Each number is 200 + 40 x the weight over its row's rms, rounded and kept within 0 to 999. Layers, rows and columns count from 0. The size before them is the row's rms in percent of the matrix's.

# layer 3 MLP up, 1344x512, rms 0.0432, rows 795-831, columns 320-383
099,165,102,223,207,244,170,221,204,228,166,246,238,263,184,272,159,167,122,201,238,181,244,224,219,198,142,168,208,175,228,231,169,187,240,192,205,189,214,240,163,221,239,198,212,282,136,199,136,273,201,206,233,166,243,162,271,168,177,132,92,160,204,188,183
107,191,255,259,246,219,124,130,254,187,208,241,144,155,220,215,280,197,224,179,247,204,188,222,186,215,220,236,164,256,179,209,246,180,152,209,201,206,246,111,247,152,222,263,157,182,184,172,194,229,170,203,194,198,188,172,177,239,146,179,182,201,220,187,154
098,208,161,168,226,224,150,171,178,157,257,260,195,207,206,254,176,179,172,141,179,138,212,176,195,166,222,153,219,248,204,215,167,191,217,166,154,142,136,180,189,158,262,213,283,159,138,195,189,139,184,198,217,200,154,199,164,153,160,220,230,172,209,119,185
107,246,130,137,254,250,192,226,230,245,182,174,170,240,197,183,174,233,157,125,247,185,199,204,176,181,189,189,237,268,259,192,231,145,173,208,192,233,187,113,175,181,224,165,179,253,101,230,142,193,279,160,184,235,188,219,226,163,179,196,178,154,266,209,225
098,196,205,181,286,257,126,189,213,244,243,218,198,189,283,123,243,197,189,178,230,188,245,202,185,207,193,208,127,238,236,178,197,235,195,254,239,200,180,173,214,231,212,187,261,183,265,103,236,184,191,224,185,206,235,194,211,207,155,211,231,142,204,152,255
101,240,239,239,170,172,184,217,196,234,232,188,232,216,196,136,182,189,247,202,154,189,273,202,341,243,197,210,148,226,206,176,126,188,259,155,246,187,220,203,170,179,205,183,180,157,222,169,214,266,167,264,232,199,204,234,170,224,217,226,219,226,142,289,214
097,261,239,215,221,177,184,252,129,189,193,186,178,168,248,207,247,254,168,219,259,166,177,199,233,163,286,202,189,177,248,249,197,169,161,205,178,280,236,200,157,181,233,145,217,175,162,178,180,162,165,215,180,151,142,185,154,187,217,277,197,202,139,147,255
091,261,176,177,224,226,122,162,226,212,142,223,180,292,174,211,205,259,225,184,210,185,199,252,165,210,230,176,155,174,220,183,153,156,215,247,163,210,256,119,196,197,197,236,268,269,243,83,120,212,198,187,212,213,108,181,217,147,179,157,229,231,272,228,217
101,173,126,247,184,205,281,123,208,182,235,154,282,159,236,229,305,126,163,188,219,276,177,225,143,138,251,141,305,124,165,151,250,207,181,193,189,178,136,138,255,246,181,222,168,97,133,242,152,189,197,262,258,201,156,209,204,167,162,249,211,171,174,179,156
096,181,183,246,218,187,180,208,219,236,173,183,195,303,177,131,215,268,202,253,198,212,229,141,250,230,195,238,166,187,205,245,192,152,133,151,174,155,239,150,127,168,172,189,201,234,227,191,163,185,216,225,132,149,158,246,206,198,208,225,122,207,199,267,262
089,209,219,194,132,196,210,188,259,189,300,177,271,217,206,211,209,173,183,209,159,128,149,195,203,211,230,226,193,191,156,197,183,200,128,155,143,170,202,259,137,194,176,248,228,244,219,229,256,200,221,150,136,232,187,214,176,207,272,227,190,210,182,192,281
099,213,241,181,184,181,241,200,229,187,154,193,205,170,222,164,212,247,237,166,230,175,220,154,204,198,227,148,195,224,250,174,172,209,170,192,198,216,282,184,249,220,175,246,223,235,185,147,218,249,185,165,178,203,241,205,113,251,195,210,232,206,200,236,159
103,128,217,210,208,222,200,147,209,236,213,205,202,185,252,237,142,199,224,216,149,230,191,167,261,134,149,165,164,184,168,156,199,213,237,242,155,269,312,249,206,228,245,248,169,178,158,148,199,253,169,202,220,209,190,189,163,217,176,283,221,242,199,192,149
092,198,157,167,232,133,197,293,132,228,162,166,143,158,183,224,268,249,133,257,155,208,233,267,203,210,153,214,172,178,252,173,225,189,197,188,209,194,195,202,226,192,206,152,286,116,194,113,177,142,216,199,154,227,216,197,177,181,178,158,208,206,162,202,180
115,138,199,171,149,220,189,190,215,267,285,191,197,266,236,243,168,249,195,139,169,235,245,126,245,222,252,196,221,235,212,189,200,181,212,213,254,217,206,231,191,200,139,156,232,171,169,169,204,280,200,149,257,173,159,99,143,221,225,249,171,212,172,265,208
103,180,206,176,193,242,230,150,231,139,184,195,255,190,241,231,273,139,250,270,156,231,222,192,187,135,199,216,169,219,190,215,255,196,196,204,219,174,231,210,266,205,214,219,196,170,299,126,211,164,178,263,231,206,196,196,228,210,174,155,221,211,174,198,241
102,171,163,165,265,208,178,219,183,211,234,273,194,195,191,214,197,225,147,281,160,193,165,168,245,231,198,230,196,223,189,179,250,188,293,189,153,168,243,241,175,194,217,161,214,203,189,213,196,225,181,160,159,153,190,216,203,309,232,198,128,164,258,226,172
097,184,267,222,186,208,256,248,135,243,236,192,196,197,255,218,134,148,249,146,223,215,185,148,218,195,199,223,163,204,174,168,226,183,256,208,170,235,227,237,245,220,223,172,227,268,253,218,276,143,195,209,196,234,221,239,229,203,189,206,168,108,195,271,207
117,277,229,187,191,198,208,247,184,212,123,174,125,215,167,283,181,141,187,159,145,203,248,233,221,215,118,238,199,228,137,190,145,193,280,211,258,227,180,223,186,215,177,166,177,188,195,204,205,238,161,184,154,155,204,196,222,151,150,251,127,246,179,195,219
099,166,206,178,186,249,211,241,256,197,171,193,160,276,188,229,269,241,217,177,232,272,283,232,196,260,139,167,209,160,214,252,214,208,222,220,111,207,172,236,222,190,147,246,136,305,185,148,182,220,92,158,178,134,204,204,265,200,119,268,208,212,167,137,184
117,238,108,206,196,264,203,250,251,175,173,179,196,160,178,171,225,151,290,172,164,178,200,228,223,187,259,217,222,249,281,290,253,249,195,214,215,158,203,223,169,204,182,220,187,126,178,243,239,179,137,180,103,146,154,199,129,213,185,180,181,192,260,184,153
127,176,230,190,215,223,153,166,208,202,245,245,219,168,244,189,149,196,84,156,138,234,154,189,217,265,203,163,219,313,214,194,221,183,282,196,164,242,142,225,197,226,197,147,233,165,232,203,274,272,121,141,228,209,191,197,208,209,271,169,133,203,199,251,219
097,205,174,280,245,177,179,188,165,153,188,195,223,106,218,220,160,234,172,189,185,177,209,189,265,218,239,160,229,229,265,188,140,236,184,148,263,185,218,262,180,206,171,202,198,224,196,258,215,101,190,225,221,215,230,154,179,215,242,176,231,245,162,258,231
112,180,216,181,200,143,166,270,218,252,211,236,239,187,184,179,182,217,189,220,234,207,190,211,266,256,213,193,241,234,209,151,116,222,174,237,185,303,225,207,179,157,181,184,177,132,150,199,181,212,211,204,224,177,234,149,167,203,257,206,209,286,256,244,208
095,230,199,231,164,281,203,195,225,202,234,181,204,247,204,119,182,166,182,230,278,277,196,153,214,212,275,142,230,213,180,214,180,167,192,205,237,204,203,254,235,230,177,248,148,207,253,171,145,245,141,202,250,126,210,234,195,272,225,264,276,177,183,191,150
100,177,209,170,207,214,189,153,184,212,242,187,161,182,285,174,154,219,162,145,187,186,186,268,206,186,270,144,175,245,269,229,235,149,129,199,200,141,184,212,318,242,205,144,242,188,196,253,230,227,198,155,150,221,152,144,170,213,137,179,202,190,208,252,195
107,245,187,214,260,174,244,226,242,238,237,154,173,225,251,190,219,225,207,166,156,229,259,179,211,238,261,175,192,186,209,207,181,224,157,186,172,136,213,190,216,206,208,253,183,232,200,247,203,189,295,245,257,217,238,240,176,233,214,167,220,208,210,202,196
099,234,184,204,241,218,191,232,230,218,175,232,247,163,185,126,209,264,159,228,191,157,183,196,174,213,189,230,191,225,244,224,187,211,142,197,208,210,188,220,125,239,152,235,204,213,274,244,207,169,240,174,206,196,232,291,210,244,157,184,211,187,279,223,179
090,197,155,172,196,147,147,209,190,171,216,190,246,229,218,194,145,243,149,174,192,138,274,267,232,240,218,198,177,189,269,240,150,180,201,196,265,198,204,144,166,197,194,233,170,240,189,213,121,238,212,288,198,192,194,183,154,225,245,210,115,135,165,181,141
113,179,193,206,227,281,243,162,261,256,197,238,272,153,161,184,240,151,161,170,174,257,163,241,233,192,166,220,177,235,216,127,176,188,274,242,179,225,112,262,193,168,231,262,184,172,240,216,238,246,210,204,201,186,135,164,142,194,227,187,166,293,198,149,181
101,233,197,185,206,199,244,245,174,263,222,140,248,136,186,254,121,193,197,126,198,199,159,198,218,221,191,246,285,189,266,187,203,184,249,182,172,231,206,270,250,184,252,232,162,187,208,235,219,143,154,250,170,186,217,250,206,110,190,184,230,205,255,180,189
099,151,160,166,202,204,199,222,132,247,202,223,241,233,198,222,180,287,250,160,262,254,192,180,128,265,147,207,205,220,192,296,136,276,259,218,214,184,204,144,270,231,151,193,209,233,64,165,162,196,158,170,116,227,151,232,188,148,178,191,246,263,242,181,196
094,129,216,221,186,179,171,178,163,183,228,184,207,182,245,143,234,195,243,264,160,167,140,288,214,177,213,201,205,172,172,124,236,283,158,227,164,243,165,99,209,212,220,205,264,154,237,206,223,178,179,201,165,184,229,203,184,157,213,228,242,184,236,192,155
103,204,245,144,265,222,239,200,259,149,184,217,260,170,234,173,186,250,216,154,186,196,242,182,143,182,155,191,163,218,208,182,214,196,273,177,91,205,235,199,264,185,209,193,223,166,172,193,180,208,164,240,194,154,177,243,238,191,228,161,181,174,244,223,240
095,234,145,149,210,224,158,209,186,190,223,225,151,183,236,199,230,191,201,148,193,208,159,189,206,285,203,147,165,187,201,186,203,207,158,234,261,116,127,205,201,244,199,148,117,215,236,220,170,164,155,218,196,163,186,200,244,157,90,195,189,146,265,210,150
091,220,266,223,179,261,227,135,168,153,166,191,161,223,214,187,200,169,160,172,248,213,225,167,180,248,243,236,183,246,214,155,263,155,276,214,156,333,180,200,198,263,191,212,225,259,185,193,304,156,168,178,180,262,188,197,232,150,222,186,158,171,263,253,204
086,208,202,150,156,169,224,272,223,230,272,240,201,208,209,190,144,166,172,242,257,208,188,262,108,154,255,160,238,244,185,208,264,225,252,298,214,122,234,141,234,211,183,223,187,160,194,192,238,165,217,246,187,221,205,177,257,158,286,242,202,203,225,165,219
# layer 3 MLP down (transposed), 1344x512, rms 0.0422, rows 795-830, columns 320-383
098,143,137,159,206,251,242,146,228,202,202,165,194,245,191,231,185,255,243,239,143,232,195,207,179,190,256,194,232,206,176,237,145,258,190,209,196,164,147,223,244,184,245,222,148,220,137,232,170,187,161,155,232,173,215,127,132,178,187,200,209,220,279,234,185
101,233,170,175,196,184,219,226,133,185,192,166,179,119,174,244,195,275,206,246,202,129,146,205,202,201,241,223,208,194,211,189,144,226,196,183,161,149,148,274,218,182,138,209,209,183,138,197,230,185,181,226,193,252,290,243,148,179,180,160,184,163,183,208,244
097,208,189,236,240,196,148,279,141,164,188,190,227,173,241,169,189,212,213,187,231,172,184,192,183,179,214,187,174,185,272,268,175,127,224,261,258,176,202,279,201,218,174,207,204,197,146,187,165,149,228,219,211,254,264,180,169,217,213,236,252,228,176,228,241
101,159,173,197,220,200,136,204,186,213,231,233,144,242,173,239,222,185,216,232,187,207,159,167,194,186,164,200,230,194,203,224,201,254,275,194,172,210,202,198,262,243,216,189,165,157,225,177,211,238,164,245,199,164,187,177,155,234,216,146,146,235,208,174,107
098,210,234,163,189,240,196,160,187,205,234,218,133,163,157,191,268,152,121,179,161,234,233,203,227,166,208,192,194,200,139,162,225,203,237,246,232,273,171,211,193,215,202,233,300,168,214,173,240,206,243,206,215,209,195,190,226,279,161,169,250,169,213,119,229
103,189,222,283,196,201,219,210,195,169,148,152,221,242,138,166,239,231,141,199,193,197,183,166,175,198,214,192,232,130,154,192,246,232,261,197,219,215,256,225,231,235,179,197,174,199,158,216,263,255,160,191,239,210,250,226,217,211,167,122,190,222,278,211,260
097,147,150,280,122,167,178,123,185,207,204,183,226,262,164,181,210,209,208,180,112,183,242,196,175,232,125,240,179,260,214,178,281,160,199,263,176,175,158,218,257,209,202,270,185,221,188,293,185,217,205,241,206,273,285,183,182,224,146,234,251,217,206,212,212
088,193,281,239,183,202,214,227,173,189,234,186,266,132,241,242,221,200,191,230,227,224,204,128,290,220,179,213,170,217,193,190,237,230,158,158,203,250,214,273,188,244,176,206,167,188,199,254,225,156,243,209,174,227,239,211,167,261,154,303,204,176,172,142,187
097,203,221,231,131,171,174,181,146,219,187,109,217,192,225,169,225,230,224,226,186,177,171,225,255,242,168,234,233,137,220,181,184,203,236,220,185,164,127,193,179,217,216,194,225,221,198,214,226,157,188,161,233,176,237,247,184,135,213,197,299,231,187,276,207
096,218,179,267,193,201,176,211,193,231,215,273,161,230,164,218,283,211,137,109,160,136,166,159,208,262,266,178,110,267,204,219,194,251,256,177,219,218,247,163,229,190,242,168,204,194,219,202,296,279,169,179,173,186,184,245,177,197,166,242,114,182,201,217,132
088,132,186,235,244,258,161,219,123,187,98,205,172,236,226,152,196,278,232,220,249,219,269,180,170,231,157,211,175,187,232,218,230,202,194,258,202,196,218,208,298,208,194,141,230,147,205,211,146,253,133,259,254,177,171,169,191,200,145,175,154,213,182,223,139
099,183,160,160,306,215,233,130,214,90,208,210,180,198,274,252,167,202,212,230,253,141,177,267,202,186,229,204,203,199,192,158,191,201,260,182,132,217,206,249,275,183,245,153,216,210,193,153,153,159,182,182,157,164,191,242,196,220,167,167,128,185,182,201,209
106,187,213,169,144,177,138,143,105,177,170,188,131,113,237,230,223,231,155,260,165,141,251,143,238,172,186,207,238,222,160,136,209,210,239,236,202,203,234,153,230,252,202,220,219,208,168,211,178,237,125,201,161,218,224,217,177,179,170,318,282,273,200,218,182
091,267,178,182,155,218,145,224,201,239,216,144,167,228,252,178,200,179,203,200,295,172,249,302,221,150,239,165,243,123,190,194,252,161,233,274,107,196,177,220,210,284,171,159,243,200,209,180,243,173,139,225,190,226,181,220,197,164,255,113,164,181,193,191,239
104,197,182,238,162,205,240,151,167,183,269,248,172,214,205,238,191,211,233,168,199,191,220,190,199,154,224,183,219,228,248,201,146,224,179,199,207,266,201,311,173,178,133,204,250,209,216,221,172,256,166,133,276,185,145,185,188,172,161,265,191,218,169,278,221
101,160,229,46,255,199,151,149,197,162,262,184,189,226,288,260,279,230,252,182,232,102,159,139,208,159,243,194,224,175,183,195,199,182,199,249,181,221,261,151,212,201,228,194,173,199,333,193,224,157,184,221,174,269,212,184,238,203,171,162,237,256,182,172,215
102,142,133,200,189,197,205,184,219,233,183,149,170,210,239,156,233,188,152,190,243,209,282,229,171,200,120,221,220,150,185,269,146,190,221,199,230,198,209,168,198,203,242,204,201,282,96,154,210,206,246,186,194,192,296,163,251,195,176,307,246,205,170,209,211
099,198,210,168,236,218,211,211,177,234,275,258,201,215,233,172,172,230,171,167,158,233,162,163,163,164,179,207,191,235,252,179,201,250,205,249,194,259,267,212,216,212,208,147,160,245,239,176,234,167,185,254,160,247,162,250,231,274,202,203,201,148,154,243,222
109,276,230,147,197,223,261,250,266,267,164,156,119,210,171,192,147,162,217,118,148,142,209,177,194,239,184,225,198,198,100,187,150,229,274,192,216,207,198,163,229,184,205,185,155,143,171,243,122,236,217,219,221,145,178,231,254,208,175,228,129,219,192,178,203
098,212,204,205,204,225,183,239,221,185,166,167,187,255,119,219,214,225,314,222,216,278,243,233,160,255,178,147,223,144,185,188,186,174,200,211,203,199,142,205,229,166,185,198,132,206,230,161,221,252,203,211,153,198,172,177,177,176,187,192,139,232,189,198,171
111,277,202,184,133,219,214,209,218,138,155,170,298,229,208,200,247,257,222,243,188,152,156,248,246,214,228,186,218,246,252,247,189,233,249,210,221,185,165,239,157,278,84,235,295,190,218,218,240,175,207,173,186,243,229,226,140,190,224,235,160,230,211,228,197
129,212,212,118,281,182,172,179,226,119,239,157,167,205,172,176,200,206,123,293,140,196,152,207,209,218,183,181,299,204,258,160,197,200,242,210,240,180,185,160,262,228,208,195,172,205,225,207,234,182,181,210,187,220,200,267,204,166,212,118,167,187,217,252,223
100,253,170,231,106,265,131,199,165,220,180,188,271,211,168,195,232,182,259,205,167,184,194,264,128,218,234,196,92,202,180,131,202,99,213,209,143,185,160,168,205,146,211,166,154,232,92,130,200,206,183,235,126,164,186,235,142,183,123,259,113,175,191,167,186
111,150,185,267,188,151,141,257,244,253,187,201,186,147,200,235,122,238,201,190,210,212,176,165,218,218,132,138,157,236,271,199,143,171,222,218,170,240,199,140,264,214,116,175,203,184,188,229,201,232,251,226,162,159,297,164,197,166,216,213,223,192,221,149,195
097,172,206,191,211,172,135,277,170,201,230,203,238,150,175,182,184,219,141,202,175,235,237,186,181,143,234,240,263,148,189,233,243,248,156,213,144,243,223,239,252,183,220,166,200,180,110,251,290,191,248,227,200,153,218,162,253,109,133,170,242,210,246,252,192
101,192,212,209,185,210,152,200,188,167,227,234,175,264,215,202,178,212,182,185,192,159,230,255,184,233,276,156,202,197,172,227,241,164,214,238,224,239,232,210,285,302,214,188,242,183,171,236,190,180,242,166,199,248,157,172,197,210,165,159,215,225,230,215,197
105,111,171,212,243,259,195,254,228,166,216,233,170,213,271,183,214,144,252,156,194,215,227,171,167,186,221,196,199,131,272,170,243,249,237,182,196,111,222,199,237,151,99,219,160,198,197,267,224,169,246,288,218,256,224,228,158,224,197,167,266,127,259,191,135
100,206,136,280,187,199,216,199,177,202,136,232,228,199,242,243,242,173,144,232,135,197,181,172,248,164,112,238,255,250,208,150,202,195,198,219,237,194,133,292,209,188,189,170,158,228,236,187,235,159,229,192,254,132,172,215,227,178,236,216,200,232,179,198,214
094,178,227,233,191,137,127,250,223,128,238,204,233,211,200,240,192,235,152,150,231,198,119,223,191,161,306,141,186,173,223,230,239,125,199,223,197,140,234,182,198,145,205,245,217,247,228,207,186,123,262,249,218,160,165,193,211,184,218,173,198,135,175,265,162
120,193,198,182,214,217,270,214,300,237,160,204,201,110,226,182,200,121,154,155,195,241,180,235,203,181,152,175,212,217,242,125,182,192,231,221,205,176,163,198,179,148,245,239,196,242,202,246,202,237,190,236,207,221,181,190,215,222,162,206,184,265,127,206,143
100,238,212,191,277,221,187,232,235,171,219,215,207,227,171,218,243,179,152,145,233,256,195,245,156,176,253,222,261,201,200,159,238,232,193,210,178,209,224,200,212,226,124,215,206,90,197,229,264,237,190,260,198,186,140,184,148,121,278,244,265,209,246,112,176
101,238,181,152,215,252,236,254,244,206,249,167,154,195,204,190,126,227,181,214,233,157,170,148,230,153,212,250,218,211,199,269,196,189,203,199,190,195,230,275,126,183,193,198,258,205,204,230,208,189,143,258,199,223,158,202,219,247,163,140,190,149,247,211,266
098,206,128,259,224,220,148,186,233,254,231,233,220,237,219,141,226,210,155,275,238,175,163,170,212,178,113,150,176,197,193,168,252,152,214,270,209,195,191,252,158,220,222,234,201,166,152,175,202,169,270,107,171,141,272,170,134,226,241,196,212,247,191,160,149
104,194,282,211,265,198,216,231,171,221,215,260,176,148,233,240,171,138,148,186,285,191,157,219,187,157,194,144,266,164,165,226,257,86,231,154,261,244,187,197,241,219,201,167,289,138,166,177,277,141,176,290,250,188,159,192,238,169,202,204,172,192,262,214,239
096,202,245,220,187,232,249,152,257,169,215,134,202,153,197,236,196,226,165,182,179,178,202,110,197,195,231,253,202,219,237,180,220,184,98,159,180,140,258,228,120,209,135,232,244,126,213,218,138,260,210,257,272,167,185,212,240,227,170,199,186,227,153,183,224
089,181,174,195,248,186,200,119,183,151,235,213,161,185,171,155,254,145,169,152,224,215,180,151,228,152,206,247,151,217,129,221,261,205,223,220,220,153,244,264,166,171,253,199,217,230,202,139,159,202,199,203,239,179,213,186,192,229,152,169,238,209,240,179,186
# layer 3 MLP gate, 1344x512, rms 0.0411, rows 796-831, columns 320-383
107,199,202,203,188,190,191,195,130,115,172,187,207,87,216,245,206,225,202,217,182,170,167,181,225,302,216,294,202,201,202,195,181,211,240,164,194,129,179,265,249,201,198,208,206,178,163,218,195,167,187,255,189,224,270,219,147,183,174,190,205,216,175,211,178
103,258,190,221,176,137,192,214,166,286,195,128,213,173,261,125,181,228,166,161,235,245,203,132,276,213,244,293,208,217,209,219,232,203,172,194,188,173,195,302,230,183,149,169,204,195,215,229,211,244,244,178,178,151,249,194,150,172,170,179,305,271,169,209,159
109,301,182,184,219,145,207,158,264,165,224,134,209,176,201,140,172,172,131,206,206,223,217,189,225,180,186,208,171,203,200,191,239,75,92,191,214,217,186,235,138,156,200,173,179,177,119,178,168,205,216,202,258,253,173,208,273,112,216,212,173,203,224,218,205
096,147,174,208,216,212,166,210,215,243,146,160,282,190,206,198,108,269,233,188,233,165,194,151,189,232,220,201,222,222,233,281,193,139,183,152,181,158,232,214,210,136,196,165,111,227,234,242,152,210,136,244,132,214,163,244,174,120,231,258,141,180,212,241,223
102,189,224,176,206,228,202,175,155,260,195,210,145,184,87,183,238,215,123,182,115,208,164,157,235,179,196,213,223,167,188,196,203,224,214,184,141,162,212,217,184,213,227,168,216,209,121,197,231,248,210,171,228,128,206,202,183,174,142,144,133,184,237,102,205
101,228,161,213,194,182,184,197,196,253,196,137,175,251,92,211,225,176,223,158,138,177,169,149,181,190,204,206,223,234,161,188,170,174,219,148,257,128,174,156,187,164,199,193,152,230,204,243,237,264,173,169,209,207,262,225,202,196,172,263,243,258,179,187,138
098,252,230,230,214,251,228,254,206,178,208,225,164,187,185,141,206,286,199,173,224,248,162,164,138,229,229,300,160,222,172,148,193,180,164,153,91,178,121,253,219,189,183,163,164,225,187,285,190,195,175,171,158,209,135,208,254,215,170,143,232,239,181,187,189
097,157,156,216,259,164,234,186,224,166,200,247,233,176,138,270,277,227,152,165,281,243,243,199,181,196,188,216,216,189,175,219,210,142,191,126,209,176,192,221,208,178,118,238,211,135,127,212,150,165,178,241,176,175,178,169,206,224,213,177,108,166,218,135,128
097,171,184,281,229,165,185,207,203,181,175,257,137,165,160,281,177,215,149,128,127,156,182,157,195,249,250,168,170,241,219,196,211,242,231,158,244,215,192,165,190,206,244,209,233,192,224,264,230,288,143,175,227,253,176,257,161,214,177,190,167,113,225,196,90
090,146,190,263,203,161,187,196,163,261,239,210,194,155,180,206,231,165,180,240,168,136,212,162,203,279,149,206,175,228,192,222,152,175,194,212,177,214,127,147,227,192,250,109,194,161,272,228,331,195,174,186,190,187,224,223,257,163,278,186,210,189,230,255,247
101,269,216,233,202,244,205,201,240,186,245,188,197,207,163,252,184,220,206,197,179,127,154,164,242,146,246,224,219,223,262,223,164,175,128,175,165,179,224,223,209,168,250,174,200,150,256,288,221,251,213,126,224,233,234,163,144,210,190,200,146,139,252,148,170
101,188,194,246,262,190,195,241,234,225,116,191,204,197,198,204,203,224,158,252,172,256,191,218,250,171,135,154,262,182,227,181,165,209,216,171,211,197,251,172,214,224,160,182,226,254,180,205,178,199,157,158,151,264,232,167,194,225,154,218,160,272,219,243,249
095,173,135,224,234,117,161,240,184,228,176,193,140,179,184,253,240,233,138,277,166,166,173,185,181,233,135,195,146,253,267,172,169,232,194,154,213,98,150,222,203,156,230,152,243,170,174,142,137,210,208,157,153,174,223,199,196,227,149,208,169,236,160,137,149
109,168,157,185,234,225,235,213,269,197,134,266,200,221,120,181,205,203,150,212,266,184,140,234,199,230,166,263,165,201,211,229,162,217,135,131,160,208,165,207,146,174,140,215,157,263,185,172,174,184,242,222,221,177,202,217,247,258,136,210,180,255,215,200,183
100,162,147,224,245,224,265,175,197,177,84,182,223,241,145,223,237,176,198,227,182,225,209,197,261,195,118,153,205,228,167,216,206,150,190,170,237,244,228,187,193,158,153,230,190,238,201,208,146,195,188,203,207,200,223,129,193,200,240,177,152,201,182,191,188
103,182,147,199,191,165,134,165,246,259,197,125,185,224,119,195,166,169,188,205,238,184,198,181,180,152,158,195,179,243,227,126,151,225,149,159,245,212,206,207,219,158,159,184,197,215,157,237,120,215,220,209,220,212,216,155,225,170,195,228,236,261,208,162,250
098,145,175,167,101,190,233,155,241,236,171,152,180,201,198,148,193,163,186,198,184,191,251,261,249,207,173,260,143,191,211,207,186,123,294,189,204,168,209,281,170,194,258,223,193,125,167,230,166,306,173,162,288,169,199,231,169,163,210,186,222,197,292,232,144
109,137,175,229,196,154,202,146,134,260,180,189,188,244,133,120,220,193,202,178,220,209,175,179,254,252,202,241,196,205,247,181,143,193,151,137,152,151,199,200,124,162,138,277,228,234,181,216,136,222,231,195,306,219,238,173,214,238,252,215,219,211,209,271,138
096,258,192,259,244,135,174,194,218,182,151,201,270,160,130,221,189,232,217,267,219,197,124,209,240,176,200,194,233,194,230,192,145,170,194,174,225,207,150,187,175,154,257,168,220,186,240,235,200,239,279,152,152,181,193,166,150,175,208,194,114,242,257,147,165
112,256,210,235,226,175,231,161,183,268,139,130,175,161,147,215,260,259,213,228,198,226,193,194,285,180,225,137,182,270,193,202,137,165,218,143,157,214,257,235,195,163,93,179,146,172,204,236,231,196,229,203,228,207,218,221,212,140,176,231,178,267,231,258,175
115,155,242,164,219,201,138,209,255,199,225,246,158,177,169,251,148,194,169,227,225,243,179,186,189,269,207,242,155,186,216,182,265,181,230,147,154,155,234,166,239,188,175,185,130,141,139,151,176,221,195,135,164,169,111,224,220,161,157,195,154,141,216,110,202
107,219,203,253,199,157,228,210,220,178,210,155,215,165,92,206,232,196,199,137,179,214,138,282,169,223,172,219,156,223,195,261,148,228,210,152,164,193,217,279,200,196,187,178,123,167,198,182,166,150,238,162,222,127,175,186,170,208,160,284,71,192,141,196,209
106,146,245,215,213,175,161,192,185,184,241,189,260,167,170,180,211,181,154,260,241,188,185,106,267,196,218,237,230,171,236,223,95,182,191,160,247,196,239,221,197,130,207,231,189,139,231,235,255,208,151,163,264,198,165,200,204,173,217,280,155,266,188,277,184
100,203,198,200,178,257,183,205,170,270,129,142,201,176,131,120,157,246,211,229,176,201,213,209,190,134,138,250,141,257,169,132,252,248,200,177,288,209,229,208,245,202,154,213,215,132,181,167,170,197,204,228,218,240,155,204,219,149,106,240,163,259,229,183,195
097,164,172,223,228,200,226,130,210,240,242,124,183,155,139,127,133,150,135,219,142,180,158,173,257,239,168,243,168,201,314,166,196,137,122,153,195,152,238,241,209,169,196,167,125,180,180,223,205,254,159,144,142,208,222,269,144,208,154,220,157,202,147,212,144
102,119,178,175,204,190,146,194,198,235,148,255,234,143,147,165,203,237,204,210,260,205,218,171,245,201,219,268,151,214,204,237,182,227,252,155,216,153,196,237,179,164,132,289,185,166,177,204,143,228,196,269,218,183,154,200,155,180,217,166,220,234,179,228,209
102,208,227,140,160,251,258,184,209,215,192,230,194,264,192,203,300,246,243,132,266,159,232,256,156,175,217,233,195,237,169,289,226,187,186,181,239,207,230,154,113,163,174,276,222,258,241,171,225,198,227,182,231,222,211,206,225,172,192,197,212,218,195,174,208
094,146,169,252,244,233,119,257,270,179,174,261,185,299,166,278,191,242,217,245,180,230,189,206,168,165,205,289,206,167,156,167,201,193,183,183,198,152,272,140,197,176,161,236,194,190,144,293,162,243,247,248,248,153,256,183,198,227,145,248,129,184,200,237,193
110,202,221,217,199,228,193,163,187,226,222,218,217,169,186,245,185,212,190,148,204,157,160,212,214,223,242,239,161,193,238,281,207,191,219,158,227,205,174,286,202,140,224,191,160,186,210,136,129,249,283,150,148,187,166,203,111,136,240,167,164,232,271,147,180
099,180,203,155,201,206,182,177,170,208,285,139,171,186,125,202,143,228,186,188,192,168,197,156,271,236,173,224,216,185,261,165,155,164,227,121,184,187,217,241,162,194,219,244,238,211,169,221,204,189,205,124,163,174,240,168,247,200,221,259,163,167,211,239,185
103,183,202,227,174,186,96,198,186,132,226,281,259,172,200,249,259,198,137,213,169,157,218,199,263,150,208,216,230,192,189,153,247,179,250,214,176,116,248,283,240,211,222,189,169,187,241,247,180,210,209,220,210,176,286,209,169,232,181,195,218,233,198,212,189
093,174,235,232,187,149,139,182,139,183,182,128,188,207,193,247,177,154,217,185,114,169,187,244,194,242,225,254,230,181,202,220,160,247,136,172,132,226,228,193,205,153,218,249,197,208,274,257,244,246,172,211,216,280,161,230,194,155,139,220,118,182,206,244,160
102,185,114,235,210,169,176,171,197,197,217,115,195,140,161,233,182,174,227,183,171,185,186,203,244,217,199,217,178,215,207,238,169,177,164,181,211,237,258,167,215,113,257,112,157,183,209,245,260,215,180,195,134,144,207,222,171,120,200,222,183,187,238,228,188
099,250,101,212,148,147,118,228,152,236,187,280,159,259,197,203,169,162,209,241,164,189,215,223,251,195,187,235,233,220,180,256,164,190,228,202,167,202,216,218,195,187,246,197,112,222,224,228,248,148,233,175,183,171,234,200,234,193,162,218,302,172,278,217,165
095,136,168,234,174,167,125,208,241,225,221,199,166,180,194,269,202,209,251,149,101,135,188,184,208,163,138,233,273,112,246,238,146,128,206,212,210,139,214,159,171,159,188,177,200,204,167,225,154,227,198,147,139,173,130,206,188,164,212,241,200,144,190,206,220
092,205,212,185,201,211,210,242,195,185,227,153,170,204,244,248,129,190,91,227,217,232,248,216,166,136,141,215,270,174,184,185,124,214,262,213,210,240,178,130,152,179,186,198,156,222,167,146,312,247,214,152,260,212,176,241,187,192,234,278,228,294,209,146,228